Each number is 128 + 32 x the weight over its row's rms, rounded and kept within 0 to 255. Layers, rows and columns count from 0. The size above them is the row's rms in percent of the matrix's.

# layer 5 MLP down (transposed), 896x256, rms 0.135, rows 349-375, columns 0-127
size [ 98  99 104  98  96 102  98  81 109  93 102  98  88  94  99  95 103 101  97 104  88  98 107  99 106 102 104]
[[115 153 155 102 119 138 193 127 127 114 148  52 110 117  97 128 106 161 171 140 109 104 101 101  70  55  90 143 142 114  95 136 139 128 110 191 182 152  99 122 109 147 124 102 130 150 130 215 161 108 148  89 115 140 114  95  74 165  64 158 127 104  69 138  99 111  95 185 161 117 195  79  99 112  98 135 169 113 134 137 161 183 107 149 134 163 127 199  90 138 136 118 104 134 147 155 119 133 147  78  87 131 132 109 118 131 116 162 152 155 134 127 143 153 127 162 139  63 179  74 158  54 128 130 131  80 169 164]
 [131 115 118  96 147 139 111 132 163 128 111 139 190 102 153  96 128  78 122 120 139 134 125 144  94 110  96 107 168 198  77  75 101 117 111 180 114 124 141 100 129 105  95 159 129 136 155  94 130 127 151  91 106 153 133  73  42 115 119 133 121 115 118 134 141  92 160 103  86 125 111 110 133 117 142 186 147 109 179 145 163 150 132 113 115 125 178 166 145 172 155 134  94 118 117  89 151 151 107 154 108 131  97 154 150  93 127 111 150 115 137 125 123 118 133 137 160  66 131 108  97  94 174 133 126 139 165  80]
 [177  97 124 132 161  63  99 129  94 139 133  63 163 137 121 126 147 108 109 101 179 105 116 134 159 184 109  99 142  64 106  83 163 152 111  80 126 186 150 143 146 144 153 137 100 120 140 153 127  99  98 149 124 179 125 171 159 178 101  52 109 105 143 163 125 146 102 118 121 113 152 125 141 155 193 125 119  91 125 140 109 151 158 180 120 140 126 153 151 171  85 148 181 147  89  81 136 105 144 169 110  88 100 112  70 189 156 130  96 193 151 204 168 115 127 127 204 106 116 129 123 106 129 148 149 110 178 140]
 [160  65 153  62 168 152 167 154 190 104 113 168 168 199 101 115 110 181 155  38 128 111 150 177 157 142 151  80 186 132 127 126 147 139 116 144 130 107 101 177  79 122 103 129 133 131 157 112 105 100 129 157 193 142 158 169 147  66 142  76 101 179  82 151 123 175 107 132 175 148 121 122 139 152 141 156 149 117 173 119 191 131 145 130 146 123 148 126 160 151 127 144 145 178 162 117 149 130 145 118 112  75 129 125 178 164  84 151  93 111 123 122 148 143 109 119 107 141 164 138 104 117 156 124 105 146 138 101]
 [104  96 163 102 108  88 122 117  99 135 133 101 121  96 136 137 122 162 150 152 101 141 106 129 131 104 120 164  98 180 162  82  76 135 108 133 107  54  99  92 121 138 158  90 149 121 126 140  90  81 140 182 117 188 111 136 168  75 183 155 175 144 162  89  99 162 179 129 126 114 148 171 107 137  78 111  64 149 117 112 108 117 181 134 140 159 151 139  89  80  99 102 102 152 102 136  93 168 151 162 124 192 114 174 166 145 133 113 161  74 146 157 128 190  99 160 135 170 181 111 118  63  90  89 155 161 149 129]
 [112 190 114 142 118 172 140 177 117  97 184 136 143  79 116 180  71 123  81 142 112 122  99 162 138 165 145 107 133  95 131 138  79  88 188  90 114 125 197 153 139 161 104 109 127 150 124 121 134 106  86 120 173 143 106 180  80 148 144 113  76 131 141 166  64 183 141 143  94 146 147  61 198 127 102 166 116 204 138 140 114  54 102  93 129 125 114 127 121 138 121 156  67 123  84  87  84 106 140 119 124 171 165 137 156  86 110 154 170 129 148 164  99 140 102 161 151 142  39 127 126 134  94 134 151 102  66  58]
 [124 135 136 186 168 116  89 105 141  96 145 132 132  68  82 191 163 162 193 119 120 153 153 108 149 113  84 152 148 119 129 136 102 133 102 128 154 194 142 190 109 136 191 119 131 134 118 147 150 125  97 119 176 162 106 216 149 193 165 142 104  96 138  95 115 150  93 109  90 204 135 105 122  65  49 120 143 117 102 116 160 184 152 125 126 163 164 128 152 128 162 118 159 127  91 142 151 102  87 137  92  96  67  83 105 164 171 162 169 129 131 138 131 122 152 129  93 129  98  76 141  94 121 176 148 132 165 176]
 [104  82  90 159 134 147 150 113 114  96 132 124  97 152 161 145 156 131 103 121 101  94 138 145  83 137  41 149 188 171 143 119  71 146 164 142 180 100 161 189 144 154  54 133 100 122 163 168 121  96 137 137 130 129  99 139 128 117 166 164 143 134 147 140 184 140 128  87 125 117  94  64 106 129  52 173 168 147 108  98 135 177 233 156  91 146 126  57 170 117  71 119 123 132 160 169 149 110  75 161 149 154 158 130 144 112 135  98 142  84 141 139  74 146 110 112  98 185 124 148 185 133 157  40 102  98 135 195]
 [ 85  91 171 140 147 124 155 100  83 165 156 151 143 109 116 120  53 136 114 125  79 141  88 110 134 109 109 139 122 152 162 111 140 123 123 183 155 197 117 120 126 103 133 123  86  99 155  93  89 149  93 140 152 134 115 159 106 118 126 102 163 137 157 131 152 170 171 115 163 117 141  80 124 121 138 103 145 126 102 173 148  84  87 129 191 120 103 185 176 147 177  84 164 137 179 114 150 118 113 104 120 109 137 136 142 140 149 145 102  70 160 124  80 155 153 182 149 173 110 151 150  67 125  95  72 134 173 203]
 [132 112 171 136 120 152 149 129 112 148 148 104 124 134 121 175 171 141 113 108  89 127 118  74  93 123 115 147 144 128 131  94 149 175 100  82 126 142 123 101 150 132 166  93  47  74 121  70 154 160 123 116 166  77 193 137 114  96 101  82  99 123 144 128 108 164  80 130  86 137 151 126 121 199 116 134 124 138 116 138 116 139 106 104 162 210  99 110 113 138 119 113  83 109 199 148 132  84 121 128 185 169 134  91 217  98 107 150 106 198  76  93 156 158 129 196 105 124 152 135 112  71 111  32 141 169 159 123]
 [112 119 127 145 142 140 123 133 122 147 137  88 170 150 164 120 118 179 145 161 167  82 138 173 175 146  93 173 152 130 146 145 130 136  75 122 141 139 174 106 127 108 133 145  95  47 174 105  84 112 153 150 174  73 154 124 160 120 124 156  88 127 122 154  87  85 114  75 143  63 123  94 143  99  35 149 135 124 134 136 135  99  67 126 167 134 111 124 119 132 135 119 112 155 124 123 103 215 100  68 150 131 109  73 139 116  99 106 145 217  99 177 110  96 159 130 118  11 120 101 105 188 124 159 156 102 164  94]
 [124 154 136 146 100  64 115 111 113 130 160  90 170  77 159 129 179 108 101  86 106 141  68 119 157 129 185  98 182 177  87 101 117 125 112  90 119 175 165 164 151 101 144 106 141  82 127 120  95 123 180 151 148 121 121 143  77 137  95  45 144 117 146  79 138 107 210 187 116 118  75  84  89  84 122 131  92 144 149  95 118 108 124 137 114  82  79 148 134 198 120 147 163 106 110 120 159 115 173 161 220 177  92 154 151 167 191 118 141  93 117 125 126  87 141 114 113 148 103 125 202  80 165  58 128 191 119 104]
 [136 138 134  87  93 193 138 182 170 142 120  99 117 138  85 122 170 113 104  90 147 105 145 157 106 107 152 146 104 150 118 114 183  88 117  69  98 134 109   7 160 119 153 124 131 182 124 129 164 180 149  96 136 135 110 116 160 100 119 133 143 101  84 137 163 201 139 139 133 102  85 101 170  74  98 106 186 150 215 111 144 102 128 150  88 108 136 132  51 139 124 138 130 186 126 150 106 114  65 137 160 115 109  71  85 125 118 188 127 131 120 115 135 107  87 123 128 107 147 138 174 136  87 111 134 148 169  97]
 [154 145  67 137 152 113  87  92 173 109 141  90 117 169 162 146 166 145 117 163 183 135 150 165 100 155 164 113  83 128 102 117 124 180 156 118  58 106 121 121 142 151  55 124 111 113 164 157 178 108 154 171 114 185 124 113 150 131 103 126 134 143 141 205 177 143 113 121 120 133 174  73 126 137 112  78  88 174  81 124 121  85 127 115 150  76 132 103 104 104 148  99 137 191 150 156 166 152 129 189  75 178 102 163 123  99 171  98 167 126 100 139 114 165 166 141 101 140 162  81 175 117 133 100 163 130 124 169]
 [164 144 147 145 178 177 152 152 107 186 158 119 103 126 142 128 121 104 155 147 114  94 163 144 139 114 116  77 111 155 113 116 104 146 126 165 166 151 147 172 135 117 134 130 111 136 128 118 100 178 195  66  91 167 146 158 103 131 120 145 122 158 111 164 118  96 111 173 154 148 164 138 161  18 155 107 110 109 186  76 122 198 128 158 131 111 159 154  71 128 151 147  77 126 199 171  94  95 123 138 145 157 152 120 136 135 108 152 106 172 133 115  91 170 101 134 108 119 205 170 141 105 134 174 104 214 201 116]
 [110 129 143 175 141 117 119 181 172 148 105 141 140 131 134  88  73 166 141 157 170 134 155 164 153 131 142  98 136  76 145 161 168 121 118 109 119  92  65 113 110 125 152 121 142 190  95 100 101 101  42  66  65 103 131 161  26 157 112 112 196 107 163  76 103 153 142 129 118  76 135 132  97 122  83 196 132 194 100 135 116 177 110 130 121 143 162 142 139 163 152 131 130 165 145 106 105 115 136 142 159 106 125  88 166 124  80 129 119 104 107  98 205 105  76 103 111 101 147 133  78 104 113 141 100 142 130  62]
 [168  92 138 139 139 176 125 146  95 143 148  81 131 119  82  98 138 143 113 151 170 112 148 134 103 106 110 193 118 118 132 160 128 123 135  96 106 173 151 183  99  98 160 128 133 103 128 183 129 149 111 110 100 170  79 139 138 117 138 120 170 105 117  94 155  57 163 143 198 197 144  94 157  98 128 106 113 161  97 111 113 145 132 155 158 140 162 148 159  88 160  80 133 138 120  98 139 172 113 147 159 103  96 152 114 106 150 177  99  87 157 161  48 198 182 121 161 149 163 106 148 140 149 123  86 184 125 123]
 [148 135 146 105 132  85 141  99 137 128  75 154  95 133 137 101 149 203 141 103  91 145 153 140 162 151 126  83  93 209 200 123 174 119 104 149 129  98 150 119 157  91  81 107  68 139 108 134 150 114  99 173 196 109 112 135 118 146  79 108 215 167 149  63 186  57 155  95 100 183 143 145 136  81  90  92 180 123 194 173 139 103 158 133 143 165 128  99 127  96 149 117  98 101  92 172 196 131 128 165 158 120 113  80 115 116 105 156 121 127 137 146 120 174 160 138 111 163 134 184 102  79 117 157 160 130 133 113]
 [146 148 116 100 121 112 137 157 145  81 170 217 116 223 105 132  36 145 154 173 132  86 138 131 154 130 101 139 135  67 126 123  76 186  88 108  97  87  64 135 124 120  85 132  73 123 178 123 131 153 113 159 158  91 224 159 111 151 104 116 137 140 161 134 175 124 153 158 112  72 137 118 140 116  92 128 149 143 208 136 145  79 100 156 163 129 151 144  99 164 125 199 144 127  95 166 120 186  91 137 136 162 117 138 150 166 125 109  90 119 110 121 192 115 141 118 113 150 127 105 176 151 106 143 125 132 130 152]
 [126 152  72 122 128 137 156 121  87 152 131 141 146 147 141 111 136 192 155 105 138 106 192 166 156 110 162 148 134 101 130 149 107 113 101  91  94 174 105  88 165 105 126 113 163  90 131  21  94 132 172 139 111  91 156 151 106 143 137 160  83 137 169  93 103 157  53  94 129  72 165 114  95 165 143 177 172 141  86 139 124 121 127 137 139  98 143 163 136 130 118 148 110 166 126 146  90 144 127  85 114 117 110 151 134 140 146 118 168 139  56 123 134 103 145 125 125 135 135 116 153 101  97 112 134 153 101 141]
 [145 136 160 124 167 172 153 125 112  63 144  92 189 105 162 143 168 127 137 155  77 156 165 152 112  97 162 134 158 103  68 103 134   5 190  96 125 146  90 168 128 104  73  61 125 136 158 107 145 108 143 147 142 136 174 182 157 105 136 130 177  93 118 150 148 128 141 121 109 141 178 111 118  99 132 139 144  95 124  85 174 123 111  97 125 164 122 127 154 128 136 127 131 105 118 136 135  61 148 146 183 194 186 100 137 138 110 149 172 116 138  99  48 131 133 155  64 149 192 129 151  99 183 113  84 115 132 138]
 [157 137 127 115 127 138 125 156 138 106 107 180 102 178 107 182  53 201 159 167 104 123 124 155 114  72 163  54 137  86 126 124 204 102 105 101 131  78 122 154  95 147 113 168 154  94 141  95 138 129  69 149 151  96 110 122 125 153 117  60 136  97  74 153 137 170  96 135 162 145  74 110 170 152 105 171 101 118 144 150 134 101  48 106 142 103  74 148 151 186 169 187 113 102 138  89  71 201 161 132 135 136 119 168 176 167 113 146 177 161  90 129  85 148 134 162 119 164 143 101 133  92 125 177 105  85 110 104]
 [114 143  83  91 108 138 123  92 121 180 139  75  80 129 151 211 125 127 133 167 134 108 155 121 126 148 122 186 104 109 118 146 109 128 140 111 118 128 146 106 216 126 168 121 189  75 122 112 169 145 151 119 103 175  84 116 132 112 118 157 128 132  96  88 124 138 149 118 151  96  67 113 158 166 151 111  95 147 144 125 116 121 135 148 127 182 122 125  63 180 127  76 106 130 158 153 151 138 166 102  48 170 152  63 169 113 172 112 102  89  70  89 126 134 123 114 142 164 149 144 138 106 130 143 108  98 114 184]
 [131 113 160 148 147 110 142 177 103  98 117 116  70 177  90 172  88 128 158 106  86 162 169 153 143 135 157 151 125 175 117  98 119 151 181 138 118 136 134 111 137 128 121 118  99 104 176 149 136 154 149  80 131  91 134 111  88  89 123 231 160 179 156 141 164 125  87 154 105  95  80 119 113 114 133 128 131  87 118 104 155 173 125  97 123 104 172 115 122 111 134 159 118 124 188  93 121 138  96 133 120 129 165 141 145 145 107 134 139 123 131 116 137 121  70 136  97 187 151 148 159 148  48 105  91 185 108 101]
 [ 87 173  79 135 138 159 112 136 110  70 111 132  98 110 164 144 134  83 110 140 108 165 108 133  51  80 140  94  68  93  84 136  64 126 191 153 118 131  96 101 152  80 124 131 123  97 136 106 124 156 179  96  96  64 118 117  55 154  98  86 133 189 141 131  96 156  80 122 135  92  64 101 123 149 222  96 178 101 122 148 163 121  82  88  93 112  40  95 117 108 115 105 153 171 198 180 142 122 101 143 154  91  78 145 135 186  63 141 128 142 109 115 169 104 156  93 127 100  79  98 160  90 106 133 103  56 117 149]
 [107 161 192 134 150 118 197  76 130 121 135 178 131 164 151 131 127 142  92  97  96  95 137 145 165 138 144  89 124 148  99 167  95 101 143 166 114 110 120 137 127 125 118 178 182 170 192  94  91 188 144 143 180 110  80 181 127 158  74 140 150 109 123 131 139 139 147 113 107  98  82  65 140 114 253 139 121 158 162 121 138 134 148 174 111 141 145 142 153 146 100 137 115 111 124 146 125 133  73 173 127  80 113 145 152 132 109 142 132 177 168 163 194  84 164 124 151 149  81 150 128  65 164 134  91  79 108  85]
 [ 83 179 173 124  94 183 107 177 139 115 158 211 160 181 154 162 104 159 142 129  78  91  97  99 140 167 171 146 118 149 157 114 136 112 177 145  97 123 117 197  92 161 125 141 142 116 170 106 141 121 146 167  99 174 157  74 188 110 119 121 131  97 123  91 185 114 129 144  95 161 160 133 123 136 220 130 135  95 102 130 139 140  93 104 100 179 124 169 143 126 205 125 101 134 122 105 152 171 108 161 100 196  98 146 145 162 159  82 120 130 126 178  90 148 178 148  87 137 131 149 105 144 125 122 149 108 100  76]]
# layer 5 MLP up, 896x256, rms 0.138, rows 350-376, columns 0-127
size [ 99 107  94  96 102 108  95 101  98  99 100 102  95 103  97 100  97  91 100  88  98 100 100 100  98 101 106]
[[118 111 132 150 128 110 186 120  94 127 125 152 131 179 128 147 100 170 162 146  98 143  81 159 114 101  57 161 130  63  95 152 149 108 125 162  84 107  75 124 159  87 177  99 148 145 170  99 195 136 109 123 150  90 141 123  87 128 181 183 137  75 138 174 129  84 143 119  87 145  99 148 123 117 160 123  86  84 102 134 168 113 148 142 118  82 165 124 154 134  94 150 119 160 103 104  99 110 109 162 138 127  99 139  98 146 142 143 153 165 131 104 113  57 135 133 100 119 116 122  81 117 103 155 141 128 156 152]
 [101 168 170 146  76 143 101 142 103  97  98 139  86 148 177 117 133  89 105 168  80 125 164 128  41  99  87 122 166 129 192 162 138 109 135 185 148 138 153 129  99 142 166  62 189 164 119 122 169 155 181  77 105 123 152 115 205 134 116 137 106 174 142 119 180 132 136 139 177 181 125  63  88 121  84 135 140 145 112 111 149  96 124  85 110  94 103  60 165  49 150 105  90 151  95  47 118 102 160 114  90 116  99 127 116 140  77  58 107 108 139 121 111  87 157 108 139 171 100  90 116 131 140  95 217 146 155 164]
 [143 127 109 115  91 126 172 117 119 153 157  79 174 133 168  90  69  52 143 221 145 112 113  95 148 144 206 154 133 139 124 123 123 155  99 157 177 138  85 115 147 140 180 154 151 142  79 120  87 140 175 132 109 157 146 135 117 101 140 152 178 166 147  97  72 121  77 134  98 160  97 184 117 125 160  38 151 128 129  94  99  95 109 200 136  87 137 145  75 140 163 123 119 116 106 132  82 157 118 125 205 122 153 148 107 116 119 132 131 114 140  75 153 121 129 190 142 148  97  85 108 116 111 146 182 104 124 142]
 [148  90 182 149 142 175 136 141 197  94 129 122 155  93 116 133 139 113 190 138 179 167 131 104 181 142  88 111 122 115 139 148 159  86 129 129 152 146  97 191 161 107 144 122 150 141  68 165 182 133 141 180  96  71 178 151 108 156 167 137 106  86 142  56  90 116 119  92 142 104 113 151 177  93 105 137  89  89 114 100 140 116 198 130  88 119 145 146 173 162 192 162 162 152 111  97 168 104  84 147 132  88 111 126 114 136 117 147 142 160 117 103 131 147 150 143 127 138  80 101 183 116 161 103 181 167 150 132]
 [ 80 178 112 202 116 160  90 148 137 200 106 144 154 148  98 108 115  79 142 151 152 136 174 172 129 126 188  85 153 118 134 112 116 115 116 146 141 159 136 205 135 181 111 148 101 109 120 133 127 102  58  53 155 160  68 121 114  67  87 145 134  96 107  82 171 163 158 181 115 145 107 111  91 155 169 112 134 112 155 113  83 222 116 149  99  95 134 133 113  99 111 120 192 146 117 163 120  98  98 190 114  95  79 118 115 148 133 106  93 155 115 162 112  75 165 104 151 139 116 126 197  87 142 151 171 187 122  80]
 [ 49 119 138  14 153 100 188  85 151 120  95  97  77 112 106 133 106  89  66 118 138 171 130 213  89 127 150 130  78 135 168 146 158 159 179 145  90 106 137  82  80 116 157  97 108 128 142 119 110 134  80 128 150 172 109 161 135 153  90 149 160 166 121 106 120  13 112 111 173 160 141 104 133 130 135 179 164 105 138 188  84 191 143 175 143 123 121  54 166 124  85 118 129  98 143 145 116 159 134 129 160 140 191 161 155  85  80 111 111 169  56 133 136 115 152  89 150 149 139 142  90 122 137 127  91 103 134 155]
 [154 125 225 190 128 135 169 113 174 113 168  91 105 126 108  99  96 108 161 136 106 182 152 114 115  91 124 134 161 112 135 126 128 117 116  82 119 167 107 139  89  99 130 111 169 178 140 118 142 115  90  98 102 139 187 126 171 127 176  74 143 125 111 178 131 136  86 110 118 156 143 236 100 117 139 104  56 102 125 109 145 132 133 137 179 172  55 155 131 124  97 109  76 170 118 100  83 110 192 188 125 167 108 143 132 123 128  95 128 177  95 101 119 136 161 121 121  95 142 124 112 112  89 166 120  96 117 109]
 [117 148 143 122  86 102  97 116 178 136 139 109 159 114 109 111 127 125 122  88 112  86 145 143 151 103 134 121 198 112 114 132 135 130 123 175  62 178 122 212 110 116 186 118  96  75 142 123 126 143 143 155 139  85 166 138 159  54  99  48 121 108 162  95 137 103 116 141 131 130 115  79 149 127  72 166 112  74 150 154 133 119 105  98 184  80  83  84 161 140 221 118  86 153 212 121 139 156 116 105 161 165 164 119 120 109 166 128 137  93 131 150 111 139 123 129 103 144 196 119 141 128 174 167 111 131 128 168]
 [129 120 122 120 140 153 183 183 137 108 185  92 123  49 114 117 124 100 168 109 113 167  67 172  59  92 129 120 147 105 153 175  97  90 175 119  98 131 102 125 118 145 156 102 125  75  88 147 141 150 145 106 142  86  90 101 173 133 164 145 115 122 106 128 143 143 105 136 146 106 134 183 148  77 146 104  90  88 128 130 147 121 131  99 133 155  85  68 121 151 134 144 136 125 108  89 165 157 187 165 138  99 140  93 144 104 134  97 122 106 135 114 122 144  87 118  42 154 122  76 143 152 114  96  92 110 101  84]
 [175 148 153  72 164 108  83 212 132 119 181 144 127 117 118 157 128  53 118  83 170 160 113 144  91 111 113 158 131 164 136  91  94 101 190 108 143 163 123 176 107 108  85 148 171 149  88 111 146 200 143 178 153 127 108 159 165 122 172  83 121 148 175 158 124 163 127 151 126 149 129 126  98 140 109  70 137 114 131  82 113 169 188 146 142 130 125 133 139 109 139 105 142 132 107 115 185  72 155 143 160 149 126 176 154  87 176 125 108  87 150 102 127 146  76  93 177 210 109 166 126 101 144  93 112 179 116 139]
 [ 80 182 129 113 159 122  83 166 168 169 140  84  96 131  81 132 158 169  81  84 137 240 149 124 158 127 143 150 124  41 165 103 115 139 125 123 141 143 106 106  92 165 131 154 103 145 162 117 144 113 115 161  81 179 137 161 106 113 118 114  92  96 111 132 139  59  26  98 109 127 124  83 144  91 165  65  94 131 125 136 141 115 168 126 120 108 151  75 141 131 110 137 156 105 109 153 118 150 140 131 160  99 132 146 157 133 104 133 117 151 120  80 103 129 164  88 139 106 124 177 139 145  96  80 133 117 128 100]
 [123 134 167 137 107 119 116 128 108 158 197 154  83 137  64 152 122 124 113 152 130  72 165 117 172 143 120 215 105 110 132 102 170 166 148 161 141 119 151 137 138  91 103 142 172 134  92 159 137 212 167  48 180  76  62 112 127 147 162 153 177 152  88 121 106 124 137 158 132 112 126 156  83  96 108  77  90 124 191 178  57 158 108 167  90  98 103 119 135 122 150 130 102 178 128 126 147  87 176 139 131 105 148 153  76 161 158  89 159 171  91  62 177 133 107 164 136 134 130 121 153 137 167 114 105 109 127 166]
 [175 137 145 117 156 135 156  96 127 140 157 138 124 174 112 129 157 113 208 134 142 188  96 110 105 157 155 117 119 187 108 117 177 154 144 111 132  97 140 162 114 126 136 207 121 163  94 121 146 157 109 133 127 101 107 233 138 146 112 101 124 127 157 128  83 141 180 123 114 188  89 142  83 149 146 209 157 162 130 151 116 150 101 122 118 151  87  93 103 140 137 176 110 109 135 145 133 105 144 121 143  99 131 145 185 130  92 119 118  97  74 111 122 152 114 131 158 163  71 130 161 141 101 163  99  88  51 188]
 [156 130 121 175 167 119 194 144  98 121  73 119 147 126 148  65 120 133  81 146 150 160 126 170 107 108 173 148 150 240 133  83 117  99 137  85  88  74 111 156 124 172 121 150 124 166 122 148 115 126 107 107  74 165 108  83 127 150  85 127 187 152 162 147 143 132  96 188 128 115 155  83 136 162 131 194 161  63 179 153 135 109 170 137  79  65 134 102 146 125 122 130  51 121 156 136 100 154 191  88 111 129 126 125 126 122 116 131 151 149 120 156 149  91 149 145 149 148 129 162 138 153 125 168 130 102 118 129]
 [124 138  98 143 131 164 141 130 133  54 151 110 175 126  89 169  90 121  98 106  69 169 112 143  65 118 108 157 186 145 163 105  92 122 141 135 109  99 149 184 159 106  98 143 134 127 146  93 121  95 132 172 176 152 164 115 165 106 133 120 174 152 139  69  79 106 191 159 159 168 140  92 106 229  96 178  96 196 173 104  62 150 113 134  97 118  83 133  76 193 103 128  96 123 142 151 124 169 138 141 106 166 131 123 158 118 141 167 122 102 178 145 119 164  94 141 108 137 103 146 164 128 143 121 174  96  52 148]
 [ 89 169 151 116  91 140 122 118 141 180  96 158 195 168 122 168 136 126 155  96 134 160  92 107 120 134 189  49 120 100 166 106 161 167 139  96 108 105 188  84 116 134 118  64 138 102 150 161 156 186  98 109 116  88 154  93 116 168 158  78  89 138 117 119  88 114  95 129 138 178 155 180 107 130 105 187  77 138 112  97 101  99 146  85 138 151 118  84 151 118 137 141 104 181 126 167 133 123 139 164 142 112  48 108 113  98  88  86 106 164 119 124 107  94 107 161 149 107 130 150 180 121 101 147 165  95 122 150]
 [159 160  91 162 112 136 136  61 133 133 126 173 180 110 152 120 112 121 143 119 140 152 158  94 108 128  95  83  79 134 213 176 106 143 146 147 146 194 127 118  65 184 138  67 133 126 102 101  84  88  89 145 168 151 145  85 123 102 126 129 101  79 151 143 159 129  38 112 113 174 163 109 129 152  87  74 113 188 127  46 143 169 180 153 160  64  74 168  99 129 176 112 141 157 132 195  85 120  90 172  77 153 121 145 194  86 115 132 134 106 129 110 112 118 114 142 110 127 150  87 146 116 148 100 183 116 135 111]
 [103 147  65 100 167 111 168  78 128 113 170 139 120 168 113 118 121 150 125 118 133 186 101 152  45 165 109 186 152 111 129 148 144 144 163 106  66  92 115 106 101 143 146  80 111 109 162 134 168  84 122 104 144  85 147 138 119 140 133  90 204 137 106 132 124 128 135 110 148  98 134 208 105 138 104 110 143 116 102 117 202 129 140 116 151 142 196 111 175 162  60 167 132 136 150 112 172 103 184  82 150 114 131 129 157 120  84  83 114 162 143 100  46  62  99 132 112 118 140 152 115 129 130 136 148 108 186 202]
 [182 131 148  91 163 168 190 142 141 128 112  95 177 135  79 135 157  90  93 181 112  86 143 148  55 171 126 137  88 118  96 161 131 160 115 133 116 119  63 139 128 157 127 139 146 163 144 178 108 128 194 119 128 165 102 159 134  85 137 157  68 158 130 125  81 133 145  69 151 151  80 160  36 167  91 109 160 195 113 120 120 132 111 124 149 119 154 186 146 144 136 155 115 166 101 105 179  89 132 160 156 113 204  89 111 115  60 112 166 115 129  94 154 159 104 178 135  97 125 128 183 123 190 126 210  60 131 150]
 [159 139 130 163 172 145 123 168 134 125 110 134 108 126 101  98 116  98 113 105 131 108  82 134 142 109 108  98  72 134 156  95 163  93 154  88 122 173 144 137 144 187 128 105 191 148  62 142 167 145 139 128 186 188  96 140 142 127  95  86 128 160 145 149 112 121 120 129 121 103  61 142 115  89 132 123 165  80 171  54 123 140 235 135 127 149 137 173 148  36 101  98 136 111 116  94 139  96  94  77 154  90 113 176 144 160 176 138 121 106 135 100 139 136 123 143 124 137  99 103  66 158 108 142 141 141 103 134]
 [170 102 121 147 116 107 137 122  96 120 152 128 175  87 136  81 142 187 137 152 129 135 153 123 169 172  57 191 122 135 127 133 122 198 151  88 135 150 101  96 140  96  86 147 111 138 116 150 112 101 150  79 161 137 144 111 111  72 146 155 108 127 141 117 154 125 122 120  49 116 142  66 123 145  97 103  97  58 105 105 138 120 194 158 105 130 137  65 130  66  97  80 127 162 133 103 120  92 135 108 177 148 132  76 119 100  83 155  84 123 165  70 135 113 187  72 148  31 110 167 182 171  92 138 169 170 187 105]
 [138 124 135 118 120 119 142  67 104  98 101 113 139  27 122  72 114  92 120 133 134 110  98 142 103 118 191 154  79 114 177 110 152 132  95 155 116  65 107 215  99 153 127 136 102  91 146  81 143 132 130 131 124 181 171 132  91 137 146 118 116  76 121 176 104 128 129 153 157 116 130 155 129 100  78  85 146 106  87 129 128 119 154 158 184 109 156 145 103 136 125 164 129  90  49 132 119 146 147 134 153 149  44  97 136 156 106 150 119 101 165  72 113 113 112 120 141  95 197 178 145 111 123  84 145  66 151 122]
 [ 88 140 140 133  86 154 118 107 156 125 166 130 154 105  90 138 121 166  61 116 157  73 130 156 153 118 108 164 147 135 137 115 109 161  69 198 116 166 111 142 131  84 147 106 131 131 115 124 104 117 139 150 155 167 121 161 105 157 124  77  65 132 120 172  53  49 167  79 187 185 138 131 115 142 138 103 178 159  92 118 134 124 133 143 145 193  99 178 113 153  83  54 106 150  55 176 110  96  95  91  94  97  76 107 138 130  98 143  77 137 110 105 130 150 135 108 129  84 152 159 161  90 156 125  89 109 150  70]
 [133 104 158 132 102 120 165 139 136  95 125 126 115 103 107 122 146 144  98 162 158 105 122 109 149  87 109 133 148 160 139 105 132 160 109 115 111 113 151 183  99 109 144 146 158  58 134 148 158  65 144 130 109 116 113 163 107 108 145  93  96 104  67 126 158 112 188 169  94 129 136 149 101  86  90 110 120 102  85 151 151 104  95 108 115 100  95 124 148 155 109 160  87 102 104 101  32 101 180  92 146 156  65 149 125  90  98 175  93 125  86 169 150 135 111  83 147 179  60 170 125 116 155 152 132 162  71  69]
 [117  92 100 103 150 107 157 109 131 105 102 108 136 107  83 163  65 185 170 146 180 133 139 166 142 153 125 130 136  87 115 176  86  78 125  54  98  72 108 124  90  95  75 150 142 103 153  67 143  92  65 147 135  73 100 154  74 145 171 171 125 129 155 185 130 123 145 132 130 117 164 210  99 124 103 143 151  79 165 117 141 161 201 148  86 164 114  64 116 153 120  97 165 144  88 175 172 181 134  55 137 142  97 165  89 166 169  94 128 132 107 135 155  84 150 140 135 169 139 134 139  97 123 131 134 155  95 126]
 [102  82 146 135 132 135 183  92 136 156  91 133  19 112 133 138 129  90 113 116 155 148 145 132 180 119 167 192 102 218 134  95 102  95  88  79 149 138  82 186 141 158 146 162 100 133 109  88 140 106 177 107 122 121 130 150 156 145  82 124 116 177 131 149 135 162 132 191 139 204  48  91 154 133 146 174 116 124  93 149  71 131 127 142 103 135 161 118  89 129 105 164  68 149 131 119  63  86 122 163  51 138 131 149 138 112  72 141  70 115 123 149 123 159 128  58 164 158 115 143 173  93 111 118 153 149 124 108]
 [148 141 154 194 144 129 103 183 137 201 103  98 143 127  91  86 117 169 124 159 118 169 118  98 135 150 220 186 163 106  76 120 149 177 180 186 123  95 125 169 123 121 153 130 142 126 145  94 137  96 133 114 180 120 157  71 171 113  22  83 156 131  94  74 156 115 144  96  94 139 162 146 115 136 129 164 119  87 113 146 114 122 146 101 104 132 196 137 144 165 114 137  99  91 144 170 109 138 184 169 107 150  80 179 114  83 113 101  70 129 104 178 111  91 110 118 168 145 158 103 125 127 112 201 148 141  62  92]]